Part of a small language model's weights.
Size: width 96, 2 heads of 64, vocabulary 3901.
Architecture: RMSNorm before each block, rotary positions, no biases in attention or MLP, gated attention, value embeddings, capped logits.
Each number is 128 + 32 x the weight over its row's rms, rounded and kept within 0 to 255. Layers, rows and columns count from 0. Numbers have three digits each. The size before them is the row's rms in percent of the matrix's.

# layer 3 MLP down (transposed), 384x96, rms 0.283, rows 228-300, columns 0-95
027:139145123156106201156121068052105045125118149105105150181118132154098146073137126132146181129158147180106135155171119114143139088153102123137139152225137120090079103108160115149084130139139125090139158131109127120171125064161125083105095098117140129127147121047147097080174117110089135165
132:211165070140101170144163096121179102092156137184096114107160139072146079102101112144219098126144146089063158100107106146173157077194116150186131140099114167112130119089119117164181148147122105173125145103161164139124139136164175105129098123102131148145121119125097137162086113147181142141
029:073147103190118108175080187168120152133116101141168131090122185133130175099092159109142174177155155102112040110158203119149137155129167118112125165144164129130081060146133158150110098109133093117067150068136086121095130090147124141151088174108097144081111172103163113123133111093104126131
024:101142104111130073175117180143132065139118122122123168097154157223132126130152150155102165123161145129134096096131115115069156128057152112120170135146087152148133099089142185104132127097135154142164128146131170188047131091150118158132151146073142135118110086077073056071157099140149116103
160:141165093142098185100149109134111061128125112116167099083179148163131074102101096138164120130128164142058137103178052124146160127171064127179139125114116202113142108171113136179102145123158129111158096169130133161116112132127090143057159115129130156150129097085126107146183131125198162184
029:145111115131132178091116071176109119072191115198150107121141098085080120119085191094103139195070175167148143097115133176137150112121115104108129149154127146173181118189125177154140087143111121136147122163163130144194158139177062156153152162131111130151074157083126153126163127145103130131
070:148185127116088112151121139114167123146105084155121085131148170166168135147084100158124184137125077145061051087121104159123156174152112105133134133155083094133052160162100109163100098115109147099139124125126118144114101183123178122090152157164136107161195148136091159094073150182157098194
159:143118097119110128104193186129158110154157073114162115104125093162114117101129164105165094153168150159107066144161082165102119120136154124131159102171186176088186048109122124192167075145152142120117060142177103151140114102121142124166161132193128071138148147134136144149153138176138169090
026:105106120114161114224158098097143127165152143150127148115093142106117184155109091134143125102136100109092174125131132165111130151152078108121160207203084144119133147097123146117111164120152157102170082169146093100109082169107097087114197052157125157132127119125106135225167131153100115135
027:082122125133118183145087124067145116085175154147083201081097191158136107101102144092127125144134157111089115101110141096113128164141148173164165103126156104135110108089149152086121120140132161139157169104094111166136174139070122083130146186141118089202187144090148060149134154161057129124
126:128193124122115181073153120104124074146157093104152064137126170160143113082137117137231105068152122133079087132124098135108127112147107064146205104131111169106119122138107106090088162184111101089144095136169144176030144115172107124153095165122140139150141130141128132102133112142134149148
171:097182093128124156141113151121124084151121069108143164156109181097145090167102148135118159159092134118082089073147057187078118141167131131104162106183156093125130170139155181130085183151118165112179164166074131177102121137129104137078144188134140144151108187087114141119116131182175141131
109:159147046113145132122136176102115095132126086132110101158156141108102123155076122155136171178131108156151106125129084170149088122163145106111144162145170105149177094132132216114035071106074128140155152077065109092109149142165160096098119131187104148113099131114095143105103176147157174100
147:155159121115178160078143166143104107133155108175155092117130115129156109034134086182160152128159183147097047141102088121058165086093098134154183129181144148073126161127097147095118122169118132085074131124158120218128090157153114093094139145152098134112143128106130116100112145142161140122
037:115131169142129182108124147097161163156163099116180163088141156135170144142107164124103083160136112130086053032150096163075103119113132082072151095125186128053082144145065164122097106163169158157167121124096126155100108119125139116134090062164113122129137130090119130157130147127188130125
162:149155059146157199116136174146096147132164146105132079143158130138133119122149105139114095125125127184046078105170091156097107118109130120167142174173125143095178089125175146158154153159108159130161170144146093210120083077141072165055129136161120149125090156122127099150145121195120112141
023:143164113094127083059103167073120108142107096173088152190162156100128135110132127080148092160172127125125130141112141114112143181189046163097173163158109110134118134094076143116125142081075139143120105138082063150129146129132110133088165115191112073162138107117148144131140161199062130118
032:069097111149132146098093176082190108112078192153119179091140132118115184114150178144081093109129118172122146198134134173067070148106090097185106135111093110154126089178132107095179152128070153190110115121104102134128097152127088140128101114152110111143143131094121157131103128175152187113
034:155151095148138136107110100075155127157119143059078177083117166150172076129088100160128124136065158161065184115178065092127122146212125137133142116144187087160114161124080127167118180130064142109124091154155143145157120112113143139135138132109144201195136152100151100130110110152132122125
153:123136086111126100123140141097149080130208057087118081121144159133143099117142110143155136168168206127107094111124067151119123096123107104142142087165115097087076134158168175166074124162154141087103096166140133180112148161136101145158156153216148111147134131109106186143131136156207162140
208:147211111151109169178123121145135121144144077160181110164084147150092088132116073140099140141069140117087097048116050128068134120150125136130211106166153147125093127106116168168095115135096117089101140146061168157130116144138110125083150139172151130123140179122107100131134121185149131177
037:158145191185088121124092125124093061134243136130171148126123139098123102122101146177117095121113164057144117133134166125084133135171178128134180094179143117137117125166130126097152132129152144125131168140135120128110155092175116159073090194127100163205088130118164110096161087107112144095
022:157147181150118160142130100135132133133114120066116121098151155074095146121140130112142123157122110146122147072103118116150170208140109099141165128130064083150105124110172138147148131132086054118207103197103081118042170098193137108140115148147129070106141095107155083128095131186135100091
015:112132105147108120159108183146158145164119173100081173148078121151131169078102093171122135152134106143101130117101082126176080185121071117155083203078079177135126144113169138141174167133083046053164109136161112095150105140121084129100105129130130106128117074106099138140151172148163146116
018:108128151142131089117127120160188102101143111060164085143143081090128176113145127076161121159131129125111137147154100163124101077108109079169131134115086097129201095147152222155113116180106112057134119072133149135195146117113186116128111121101131097165088090117150148147102187102145188136
025:069098131109141102140085153156137144122139121128190128140176133132153126119088086145076083150127201090148120091100113107126129101146074155126183125151123126068127162118177159103123123117104102219079067114138098136129130171112145109107105198121166113181139172131178117049154103137154172153
148:082115134081160166127125168103152113134097073093159156116123162130154059210126136111119170145093156105098111035104099174079140174128115116137167138170126134169170143166119105145081144159132127118146125160097169140132129095150087145101171139159127183155126191080143086124107103152180078163
151:187160083152098152109181115112128094127187114119129042133113150147119114117113138113198108102110127151099114076148104153164147119108083136148200139145165158153116126105091088165124063113145128118138137108123116153100116043186124133105145177122131115204165115100085090127135127213150157144
039:052162119184047122154113130186090081091121099141123152159115163121120125048133121129124124145098158102118194105132164114083164143121131175113148132111153070150179140129168169133127121146108124108168144085117145147086062136132114091179198125162139179169082109113132105130102134093153076121
043:143100140136120141162145125165105104189131079106096132137141109170136114117145118095162148150156149102061085105119077116090063138159099152214112108215114125060174076120133101077159169159100110115104099135152074146129117113130138149125175086138160107098127165091126163101153093112129191176
063:174160120114103167137192146165137133161128096166104143185143124069170131133096126138111084121144130086161058172102104143125145104157196057102189117151156152121148085146164077150163137146151127113123176120138136123158090103100103107127068171181059137130055148101173119154116139121108104152
182:058189098159141123182124114089111063172122098140160087201115153149114130129136119166117149103100118122119066090090096144109144156121150136152138094125071159155155140093117176097108113172126134123170141085116198168085059149129073136146130143176170135125150174100113091114136143152206137123
045:142104176146120177120118145132087085202115086157175192142143148153119191140101069110103151168070157099143105052173127105111103068143128112089118156126137104182141106070122146161124147155137119137070067135132133057107102091100130155136113105146116120136112161094115133176131142161189157104
153:109203125150119153135080143110123079159163116101180132106114134137093125153050148094167130179122105165100075084143047095138135119161118134132220113152111126168132179112134152149115140105147148161129156074062185170135108112130113119109132090160174097152091109088146100169084089145146142121
167:206173100131138125106160151117167066156163104077161127122148131184099102107118179101118128108113127114097099088127110147093132135092173104145114081140104140129125144097110171175154177117096187120175117129078139171074066109080070100125145168149139167150156179115166170132115167190160116165
151:147129077118167109099112124115104100108095133133131166136073115158106125142097184153182139108134118186081117067101076124095143133136172175106155115184091109192133169062127118141138154174152143117186160105052131067140122119164086124146164161159066126102145089105112161112123136143154196117
028:090101138098175132137153039094108106132106113110172125129183122158127150087151137137166073106100116181132130066112157174152093156123168106109157072174111137091152101175045131174087098160111142158145128105138150140143066117155117161126076079114133159171095149117114121059110125106128151178
010:196127071091194087105146141165128164145142149081098154124188117130132149143124090148119115076176165138146145110071139144089061144137079067114078138091155133169092095090121128163157136154104108089114119133124126171106115158157126127131126095173112113145166130149087087139052093058140098082
012:128093172142107094139103113099145154151091142114135103122026105143173120166148066103078099096194147092089148101182089095133113124114128113140165181131103150095128129151069149142090102143099104128126142165079163164103104112124075109120130099133077110168122157206127127123066097058133118135
210:133163076117134135132078139123111075167129106179133109152128146181062092064086132158108113146110161137113073120094049160118121133118141116134195108157125157172114132128138156168085128136085123048161132155060128161126153136133091144128136159196156167127118132121101140115141119195180155191
061:174191132166158105131117120155116133055167154125113169160138144126176101120118148137115107168130166147054159094138087062131134126123098189163102113125155114118158062139135202111102105121160131140145060126131149165151087090128127128154118177151154161144071152098103136125148081152202187157
151:170137111129145135118098145091141167141105117068104077168116165209134102157090127119158098165128128149126138037140097083113119104173111158118186056089152132118192121133116100151134065115115150138103103133070146169111135147129118083126177115133123062071147159109102109131099116189173128089
011:069163177155087107110132063164101081130146145113141131105122155132121134066082166140181151133126089125096074100164140099098133111158164144133119142114101195163145134153129173128066176134081122176143160114162054158156156112097068158149126127196119164168123118083074132108122095122149159160
156:121160135121110088135131060117116092089089130151141107130086169122087112110116092127170079157181081116136109084129087081131104112170140092075188139164156077178148158127205162135074133149102108098198158098134135172107176093191124096126172134141133120158126145106121107118106112202135160142
152:106168088100131137127168141116139068127124086153126179149104155115110151144133140138083127134100112187086100107126050165099121117180126129123179149197117116149121121162108160175054167132110189107159147142081135175113126105131078140090183162151116153139138140119117081096177161193193132170
034:145141112099085117119159163083137107122137159096145141102178099156104090174140135166143137096143120058141080151126090103193104152147168072147147103096129072111138093143130052161111094127082129112123136157054143140077097143113061157112076151144158084078171115105103121150105172159191148144
072:139113105058097129118119148127122022070147121111176102118172100156148089146112183140143107189061114134134140100112141127090124095107112070149066132128075127161165151130085188105151109091147097088072160110113109155097089118168137134141123115129097198146130075159139109081148124131152134159
157:111163086140112195121122145123135058137129097192136076171100121092129036115120107148122133098149147103069063125154075178093123182116143122147163163125117165144156082089144173165137117166081139100124149097161137178096092152165091144094130150137137140154155171116112149085145139161166181157
026:169094155126123113135184136151145133116111123146164070090117101131128116191137152115111142158114087066119126113122094134129154109188130107128137195092174157137114109166121128068104040139095164150154112105150167150121094142138129079041163139144190114168138076066142065101124159109101161106
048:112225106104122128126068130110159028177158127158086130151128173136182161113099159160079132145131141123127134108112099147106127144140178111144184128062192101085162145108091122162165091154084132090186113158132100042140138132122097117102090147116128136088145111127121158093163140143128111130
036:106139180148143127100149119142113118185087181098082158105126094176181148157183148108130205083082146104140101146151125114101084114111046112091180126148126095124161198153074140126116112165166185143163093109115178131185131138110113133090142153134129110127136169122048130125119109135086095113
019:103182136117040130141156132155108144122146115182134145143112145084144160169122088124114117176121097054143082133098122159119135156178187135149126161145165142109154083157106112099102124068159196144130173080160101130100108090083127167121193096132105190184094099130107133117156098155143186107
153:180221118136162167168159136113130093209135126114113083115158150101152080073152104143131118106153146147052093098156048166125108122128158134112144124176112140085169083129111124214148158124155087165098094131134094177155104105147059173140125122158142155113122145134096126142094119125129115122
035:162143079135088163121118112127106100130113112172064175123176099098130127139132108131169139125092098167151071099104135136113093131138095086098162152137180165107125180091115121126181045135095126150118127129108211121142157069121119097163228090115159094147100187069132130157108119139115115110
021:113158155118120102140097131129183131128111119132089132123170107178124142123149084089131155105071172121123094124229084135162108117155146088103128122178093151129153134132127150146125118193087095073158100141114117133144153150094073192146141140184149153161161147029067122146079159151181128109
029:101111094182150142109095136111137119071115123106154165060130101182159183181130087097102149164174135159153135104116155119132119140097118144083178145142142165126110101139117077122134061113098169106080176136028141100085054140097184174119128133130170149107138072114130136105150165154144123117
130:161145082143078203168125125154129110121104103162139068126105186127158057130146138113163082106106190118101099127171092172124119132117107090131119133123107113098141101054156079167144154175042105156130158145167099176110074168110104136169137118129147104149163139110096172126163075154151147128
140:126141049115124190131119161130155097145153127116100043165144162117162081060148109180093092143150111145064095084111077163142149096140115110160180115163110133129136103090111127126151157191109092129120106145147135190063086118099132140144129142132128147114201172096081117110151140133177169145
130:161152110093156218092114159131108108129098107160108108112140122124135101120096141142215136158144185167088106048133088135153109155149109142133164122115117125176187105134170150162169109159106151081086087109161168155090062131123116077107147167163193111140124128094112129151086098180148135167
023:093148167104106165100143126173127136220135154147061164072112130135116105168192114157155103161173117180129124127137108168066132125131114044128069168095155142080165165099126118095129124098139142063145132165110133126128095136110161169123119138111109145119188124114095095113112140139212132175
039:094180154119096144112154130109130101097174112088117116140107159192094206099120149132075140189102155164164112129142098067163078096153118082106136189168069127065106081185140152146128185084147073154144084133138104110128111125153152143100122168134103129197133173126147113116101096130142116143
032:148177145126150169138158115101157132148100121125086186154134148103163129127107192163154072124053062091154085079104097167111178128084112129117160116131137143097133134177145122090137053086099086137191113168129138142071154102114120128135160102104205105084115170077181144141125144125138146141
059:121118122168140125144132065138106145083129155115046149163105095092115138156171149152136151152120125154042133091172101148168101101221128121154105147159091138153136161095073133168125133156186122077173085094059147141131084140137124120124202168171116130130167140100180123151103137155110129118
030:152156117156129127128135149140093092160125137145134118182151123097146114158164076087135125133104155120141109120090110123165095139100063120137133161137099105172104147060137141220192168094130175143065113133131100123067154080176135177097080113200088127189146162168146121199139138152114122123
033:129121084187120165141109107128097072164189065174112191115175129131060133120133066079115176125085125116119116146147095118114169108152134083177125116099123085115129137115160149155180074117149087115158149133204111125105141073195103144134114141075150104150119185115114137105085118118092115093
179:192128078145138179087105122155101154162113073137173086193097197164110115140092140152102117151079119172111086068102112121173093162168104148132181128120140116149112151135081153154129147138108167127130193134080157132066135137174118142127186175143145144135147165116093072102105146179162146142
039:094149131094090097152101095134135100112142136161161120159127120153170062123167117145101125124109125068040097140086149186125160102204101109132169122120118131097097088105135146172092081164090175076114164106113141152155125139096079125128158119183111141124048146168127110194109086131123124187
125:130142078176184120106173196101134128088159101155121082109145169135116103131116105067170069131127116125088077112097058131111139125146161121137177180095104118100164163112095114135081123155039160135150146117111149145159130123114070121120147197122138105188116117164127153162096146159170096178
144:131189069098113163103127146128113109143103094168111096168097179128107081159144104163169127101141126129093114100150027170135143091112140158154184154132115142158125144109113178174172173126136194105125081114085114093073118132150058143164082170154179115134154098131068101150111103148105130127
027:164171122146081120126081151070135147132122087203140193091124088156174129140145038167132091093128126172134124145114141152144115184128125124090122041140124165100150088067159186122161071114151145123117176156094170102158107128114146080150143097102123138134124115070144079136109121137120129169
190:159148095137123190141126137126140107174146064102130104180130171153129093123108137149154121170086124177075040076137054127117132153170122119123190122147129135136153167118132142172136109124101170130087171139082129166067135121134096132119134145157157096138132153089087079081079118179190184112
143:140159063138073164104102148166103086120123064072135090116113149142129108123102076127171139181146165187087097093095147148167095143138088098128125122191122160143177139114103175170132098149134157111075150125184105189124071133125079154118182129140133175200106111110094117113136133163147163142
053:096133158180143179124149147124134146119131130067097105137145114151168061117170149162191196100036098146175135126186126118117120128120103118180136103063142119119147107102136151131111124171109184108209112102152132142082152155118143089126136093128129187106096080137174093102081077112133140125
# layer 3 MLP up, 384x96, rms 0.483, rows 229-300, columns 0-95
093:103160146117126098128079164123176123130160200120141145087197088153197153146155131147106055087114130119152134120138122046100152140150124082110116142118175089122164058127112172145094132181182141172146172097109090108151148104120136105161107130194120085129133150149094088085131174139130091158
143:162124135124174112158155123133054165160178142114119110149148120189104219156088183173153142108160082134142134124138180100146093165092150092101095126105155112073180171129129095135122122133099115109131107160128149081119140111120107111130129183151031110154110081159162057164111138083131142104
115:064145169131156150187103127082113144115108114105174073160153089128080145144145103176078123166125080138116147147165181111126183132110101122127129139141140114030146139122097149085152096116090092123093129092080096103137165187071205121171105139097118146123139094167178133083154117159123147128
093:119125085092129133083141119139167123176098118139095185071137087126091189086158096139103157183185149128059092110150104153155149143130085171117095102072101158163091074101133131159175115144134127194090139087123150170116134110149106136078099088093097148132108114117121111195077183113117158123
096:144079153133175075127081131087094166122174086144120072155128125110107131106118096166173143139168144050144119141140142156150090157141129198125099119101095143143080104102135102108117115144081072186099151137098122121183215128097097131154117063140108100181116177193130085117125112128132106160
084:122149119171123112133150133156182168138116147103182117118147113056143121140166128030101123134109129090157108134134060065147140151068147125136103111098127111130136150179172143121170133097180050137079128137192155093109066101115149142181124124101143081114136086138131129140061108101080148150
085:105115152093116133106031147139126187073125134168129134138170194136148155195102156097128127144113106097094116127167108156088136130140159092178130098080122107118132119119117112106139204149121097182080109107135103100121162108174097125178080112140189156125165131203120136182158187142141125163
092:153069151154143114147136131103126150113110181112210108126178145097149165141168131110127080144107072139155098119097109084147074082127150130069100115097115129132208129179163077077154172116142147084130124099170164101141115108113133097149149150130125156096173144161150180122131139056081155060
093:095114097113130080116130074101090137135141160106157156138138125099068176065128123118088147064145128155144085146177075137175123090104105152133065149159112104103141142105120130123194097161162097199139127156158123120163192139143126139198133138133166166078143141164092114090141170079178102172
081:126127104125100155063122125158129146071079148153147157102107096054151079160133112146111146139130189094161147107148178133127193160220125153099163167149144139115111122127130146095073108110164100179116127128111159137163151121145118150090194163114081076065165104168159090138086112142111093163
061:095092130132132117115104120169119138116139112226054155124130120118070145190182076143151142189177085159185182105140153134137099185133128126110153083164180108101134154045132182109100178089150125136144172104094141122107139105084112173121150154086155118134145153140127140128132111090118138160
084:160050150117112110129131078190140111150125168154131109092152094124167152132154132131109172111125124101091078058092125076106157178147105123135140090057096104114157197080183117140152122173087108132135128112175127105116125161193157125131117074126164111093134137145194122074092161133169152094
101:132074118150063093084150136146087154074122144177111144130101148080095089168187078172106153175164104122138118110087168091098125090072111146102161071110125146099146140155102098137118145092149128090175147166152155095111157086104054107107082133120093117151149102125098118147149116163152144215
109:155108150073165108109130154134114170122138189170159111151151074074117152121160121042061141149125124084095185159111123107164116174117142149136104105070130149207169084092118117093135115123135098099142143208156167144099129130143138131122142124122072104175170118163079135139129080184120160133
084:133134083116099111146069124169178176097153189117132160096140136180117135144154160156122113128170136125107112156154154112051160160185094111150129133160072068150158153114116144172143164120129077154091089115115175097098107109114117172150131075103143099154066093101110227150153116144099093110
109:081103129153164203151116108164122186159153119076123130141196098102136162137136158131132159140137110169174128150113198159158151149144148126071081201101159139161134137200140152071150205117130148135103096173092148065097114108126150109147124167096092155138135151145128125120071128120088108091
115:126115150149167117109136136122135176158116115097130185143158116126164102137087133162123164177070098104140152130126132187080159136107156138129090234110147135108078187093061114088096134108147119105156133119147137110195119157076183092163186096121090115135193074167121152136123142095106138162
117:142160102129144124079164159075144176149101193092119074168170121120156133089147169190098136137051094106119134179138147106159127120122088168154058119181090088113074160165121145175169128074111126185120124126143051097113074150125125095140143099131131089123089144122113113169133138134166119112
093:116063141124100090151179145108160115191146068140147150098185032141130164157110132163109089097113113162105127120130133147153120086211108105117095121116148169139182107174150119140131168105107150158163118125097073144106155124152104146113170150096131114060136115145147075113173191108063124134
059:122077213142108101136148188120112121073138091156146160124145061072083088201129136112170171140138109120120165154076077119145138092142084119169154091159068069140118117130143095129139123176120053110137160156108129112118141099106145137121107143107124145110154126099099132052068110095124095099
115:135157167108146178200094108118102142137110112135197120120130123080111178132144086118132110073179111131171140098144161112166060109136183190130098164090113138077102148126161158090192088116138105088158159122123140087093121097081146095128142140108156196151110172194118149087157156099091144128
107:098150096080114143136093130127147152137088182090133147161126129119085130187098125134064102164090131130133131138142135119126096130033132087077072114145080176111183139140102131175112142143126144182098148119146237129181133096103138102136064103123123159125088106139093144132154134061145157166
124:129177145177118105108128135163142133121066117126125081078179177137163161153187179112133127134178117106211171168082122167142106074123111094113148127075122118138100128089136102103154150126139160119156170149151151086122100137135179167112103128111168076120103153204164104090057096112173112138
135:121177113098123099158095088143103158142143149103127117141166113168087198156131181191105137140144117163168096054127114200165124180137128075136082134114092122102108095115163053134146139144132083179115110122130102082161139184128168130169098123101151138143147117179182161177088149118175120154
090:125107170099118090180158155133116117137114211167184049062143087134118249120157178116113101133084185135094117152071123069129149104141122124105132084127119156107116120171124078179172075139150147147139135138140086100103135152079138125146122131113118130108126133176129155132141095111099116127
085:145123170094151096110119170155122147140127126169120150069118114146120090071137104109096105169079137111179116125162139133134080118116065098083153204126128139128109104083084159134085086189138178138177090145132103107126105148191154088134149122105133152090166117108092106034159174131101096071
086:123111145097137103070133128177122144123114110099075166129126103169146152110170139103153130099102120126145171141125093117132107094170136036112201100157099104135138157187172186247139114171195113115113143127127122103156154159138150134158146141095121119103141075199149109105184148118131145151
099:057113143123123098112108150118124153100116180153120113077149077137177133147158119141127142106139101156209110129146132131125164093061130093179102172190112161147108116155200110099172123120164160120142071141123119123095184126104134145160114097145048169077121152094079102132133047088119143127
125:087138099109076153140137109081139100117132193154150120102130160074148173135171144092069154118099152096144116141101136071088172158113124121080135147061089129132117086194117140162107103095203131135103076153120137155147100092080115155176160128103174164165149116170152136196142082120111085109
127:143139099124120136102180095139163174059108159122101133120114101111088137117079160076077159107162129143180156150147135108134107126063141188123065158152151112133132066116121089115137085114122177088166125120118151132138160119126095191101068111064143142133148171074126094156162174165080189105
061:159101090133166096158086140239136096123139120151129159021127147132094090132136101119127116156132139127116205151122165166151155166139099145165180146116127135121128113194150158130187107097089124119109195098098090133078172170137153144124136104105151092170091117142118146139165115110154143076
156:100109140096094148152128136165130191182110228114141136082138152125160154151105120127060093101156117123159179135132102063129107183146164147151123131140116112132154121156145143090159118069189167118139168196128152136130148089157142121207082116105155090103131152153078171115099096150124093176
088:109132158172133134142096130101149121105067098196126110111187066153145110103128089128116096146143181123109151137158171160140095176181136136135095110120141079120145100111112118196141103081192150138117150108138107084126071136151140065173080094180164095073091150102080055138133105143152096136
089:102145149058096082083194114158123130164131110134148157162120145074059099162163150055114089094147147123164148152118189151147126116113140124152110102107093116139156177094116134182125128134119134107083070129117082122099129148143127126119143217095132110141164163132120196184102197174137106143
081:122165129107062154186155148131155099117117095106104140109173100118113137104130198122113114096142119080077117138201161095101075110097110114124088112128177160145128165114093157093174079135074205127118145092088092148115146153150125143133088134123119096119208047098128162106124146102114125067
099:127100109096119115129129123139098136101135118078125100102145085094119174136132027129064153085069091156154104128109166174167116132154144114242109142070126121111140109108120112123111088160143171163122099145103093083144161100118190141152170116068122162073124112137190139174114105148123138124
115:119137115133152140036057145104124133147117174141134110156120068105194128154100140206095116108158131113148101124166168094172114150163130182150127105130050163125115125153139113082178122121143089156114116136094119134153097138158124222164106117161092173119199141113160086132124108127076121116
098:085175130106072086158158127171123154176154166121074125186139115066129208126132085114116139164096111148142148155117152129137140131153116144086099072118107095124184122132055121107133166127129099109170120142135150122110149098149163156189092110102131179065108066134068157124180121075141132167
055:133130158173141169169123108082149111135127126138119105143143096151063095120093098086108179125178101082162169213061078140165124133119103117139109120111168156088114205152180127153149162163160103154175077111155147120125123163167178111117130121170107191117059146167086130113120109134140121161
124:108124127072106124118135078119139179152141133173144087134119190134133204138112080090113116115164124109199069103152189101150136109153074151112098135127097159119162145106186078146160197106123125082180113111119102165108088113184193116092142096124097160140098120114115127097116108104073124074
084:090114153144073174077192088186073144074114100156105158142153077094130125140091136088134118113097200156081106139126110131160151102153133134095102088154105090140120095113152086093173156155109182144086109067090120169119124126083144184139097099085191136136133112141170149132119113149075163111
125:039078194093093061081117094130158150100143175082134121096139114109121125159178199119164132159158123113135158146057149139130107171097157161116180142073150170110189153126116119125112132106101065130146152142113150141117054104069117097128120117129127109061120138153105155134098105121114138146
097:123159075168164123062112116103150183136109176093102123102198134133212140115115122172115128109101164080172133161151201118041137121175121133144101150122167112148163119117140121152072107160125143089127157074112091136099139104187131136143162090148143081164136148154063142175118128124092129118
081:148145195160131110142043137122139107052162115136124161138125155149112169169111111071104128104155122129105139101144124133063160167122130093124089161035180179141157123118070129107109154104180118133108136147149105100079167149163121089115167133144116117093121094101094104171155155120146037138
124:110149151127122079150145102072097110079121192127162146140191064126051180069152099143169092069160126134106129170144163126142153119162110151135136153102116120098105142158157146047080146139177093129164124159156117080148133118135134120106180108127105141135202156179112118183094105116129104093
099:134096143087196109091119182136133144149115183116124168137156124117137137126125091119157149112152134138170119076163138084137091184058140151096104130134086144138110175160088101120164134141112194145152135134114070132159174181094159155112150117098162092167189145177142184049138170105080172135
080:149127133105120078093198129111102175141086129162084118119079095145180108166149191155174147125080175112120180119121122130112126161077173098107153087086144143105145139145134143138138116121106079134098117091125158128069145111142064135093085085097092196097113110153080115134206188167143115118
149:133061070166150141162130082096166116086160138101104157102118126147157134195120139165105170104111209160147116131092131139111153153161170105173050113113088141095053127126221146083124115157165133110154099126087102136137081182119129112131118146144155135128080103150140138159154123095072149117
108:091155145062114105138137156113162148109080146075166138082060070128084124154132118100094097198164157110124081159131172130140166112159112142094061116194119159105103171147134107157127105099117120178089101106160129166178148183126168089118152134188127168120112143169126168099177149133110165143
150:104112147089175100131114099129114167109094121144125115194055116146120142076130171207111067091123099067122145143171203168114124154164138145141104149147110126112102099150172112101101182125088206150122133146138126137126154147099126132097096161108147101070160137159185144051141123147078108129
139:135177113131127145123104112095100117135103136121196162102139173137139183150186110132133126164123104164097160100093177119147103099201175159112124106097187130147118123152168094102147144166082108141158115147218100157173100131148172079164060135071115116111130108107160175150078146181162150157
090:098126182118114158125178158128179114177161149144153156149135147113154067119150112135140141186174108128173134134140194123114106134161063074152146149162124105162103121148101102091115132117143129117105120150114140151221217162176116109105141066083090081130150065159160074142135169144146125135
152:115094104113152062146153101129204147107121108147172103147135092233148135095165164172110111113090087132095132137106121131129124136088140190103104115117118152102125133179074136075070128068148176118115115153184128131088179108094147106152097186088132110086126136165141112162157125186130163152
131:143103158156197139168103151119127098141151168110103088177181122166091128148133141203064080125173135115160182160137157115164142103177141134078055143131124103137128146157082151110103161103112163105146074097087122108134117107145121159137144185138098093163120110073145161147118195060166125107
093:110103134071125177123125096143145165188107199161104105131062135128072095137112121080089132124130083108166138171157123154083128164133095171103142166120139108128134115087066060103112076130173108129125151148208128119091120118127153100129079154048128082126169151147113132182094115105142133168
071:153109097155123148152110195130101139076119102091124105127220154155111176108159154136059196166160106168117094209150120160184093152144162116091134141113152100136122157168086167154115146103122096083137111069124097151148088113109148128085133096134134094064114118118130147142126106095084093183
070:093088143100180134141176087085091090096140081152108086118164141129110194094163128152155201125093109118113097146096136133140063100105147131114104076106187171136091079119103128079106114140129147072089097085089124132146098142131134093115154059106143084138157125089116106072079150101116144069
084:119127150100100128154135098152143179091099065098121114125130093091123081107138164087097097143084144083152137099152093183127140090197162074113109073080130128132103178125124128088132151161127092098131138129082145125199087149127079079137127131101125060143059053125132133104140111116068173103
093:139113143092130115151202126078154218142081152125122161066118095141086197077151098074137125170100093137096097153117119121157182130135105124139074109103088091106111131126149066090206140120106153149097105131118146112142104138136108119130145131052128109147180132132063161108177119129168146148
107:125148122162073077143112158087137139152110121125106122133114065123144173136145121114089113056119142164187180175139149124149137083118173106139191153097120170067127200110150133059125131125154098117120129133139198082162117145180139152166130118036130131099084158182146147099116101106163122140
100:131105123095105074165146063127102183092098142110137122104122072106108142153153134147094042077126072126145148143161127123169155096134087139145133126093194154155139096106116156109168103158198191151142149099150158150127104114156112164117114164088111127127138103097139055201118174090082105158
180:122147119117116125099118193089173128093086112089181165142076101143113151058183074160126114121192080138131175167179156132125130130148153147084146150122184172116165177104162160097162179147095156102102194166116125061124134161163146161109132096065128109095109159143149121090112140108113131125
120:106093111102124038114107092123175137117118138103096198136132118108096183151112093132118093169138071154157111102166097103117116128106074153154128112070126095080132164137119128144090108058084199153099102111079126137146091188126160106152138085090101157091139118161100185085153095149117135175
080:104140170123127108184115109119132114203128139150128168077102127125126162084140162075102154135129093104177173128104147104172182091164122129079142123151076109089105146116135073164134128129093061125082042134156146140121122160106141116149100156070155174094054099140174185139133136125088126170
088:121106131095108140113141156104099204093112143113051159166091125121125123122148135066050106121086127125164104133046084095188087121109129113167156140087104125132172155126118146136213063106100125158137171149152139134112098110098169101169144146114144062155152153127123164111134126183160143162
105:058109119156119138091116072092122132139133203130098082086112103090139120138057069063150174089169084032112155134146187135187143125111161110135087149157142096171141137120105117142135115143151075159109156139111155168079146139093172112175150083097136112099116164136135112114138120112099127151
087:119065130074140132130135097147075128113138154140128189093167090086151103057120097112103115136145102127148193164167088078093153129109109122090175149092172145096067183155177118131122132153094123122117152143157097129042117086159168185089148166103119127165105115131152104138078130176143123084
089:106086176134114143122117132101170123106146101151102098124148106116188141105148109140160119153113189122097027142105164102113104156053107196121156093156095037190127131157138113120184143118233164149153162128120125109137153144139104109181075143113125134105134126152114158139104131135137115169
126:107144087068114129180180111134151203057181130141116163145088075150089160190137145127119138124078127120124126150154137109137091114119072126203116114141120107168150092173141079127082119085092151104134167131144098127179185101124110167152141082076135117152111100160084178112136137093074142122
078:117101188127068124133100190120084175133095104102083131106144101159128105167139136054116130140119111119143115070092152128173155124117110159104189118123110120097154144114080161090220026131083094126090213124169137167132120129119105121136151139128161085120154109126091143119101130161116144094
094:175051069129121189111135144157071122137110076123134117159102115106142174134150118173114171109117089098153118130102137181108143084127103134136130090076158100203173086169151062124144102087142132134111173113120136169127056164117099122097198099138101134119138081111111122163131182073113152131
106:138164175068169141135091131140095152084149092130147121150116107114095102151127066208127109175146078079119148130127166115146149135111128130128107149135115140116151116162141148090169120109153067137081155152073091075073079098146147128119119184113089095091156120164165120055144148078052155168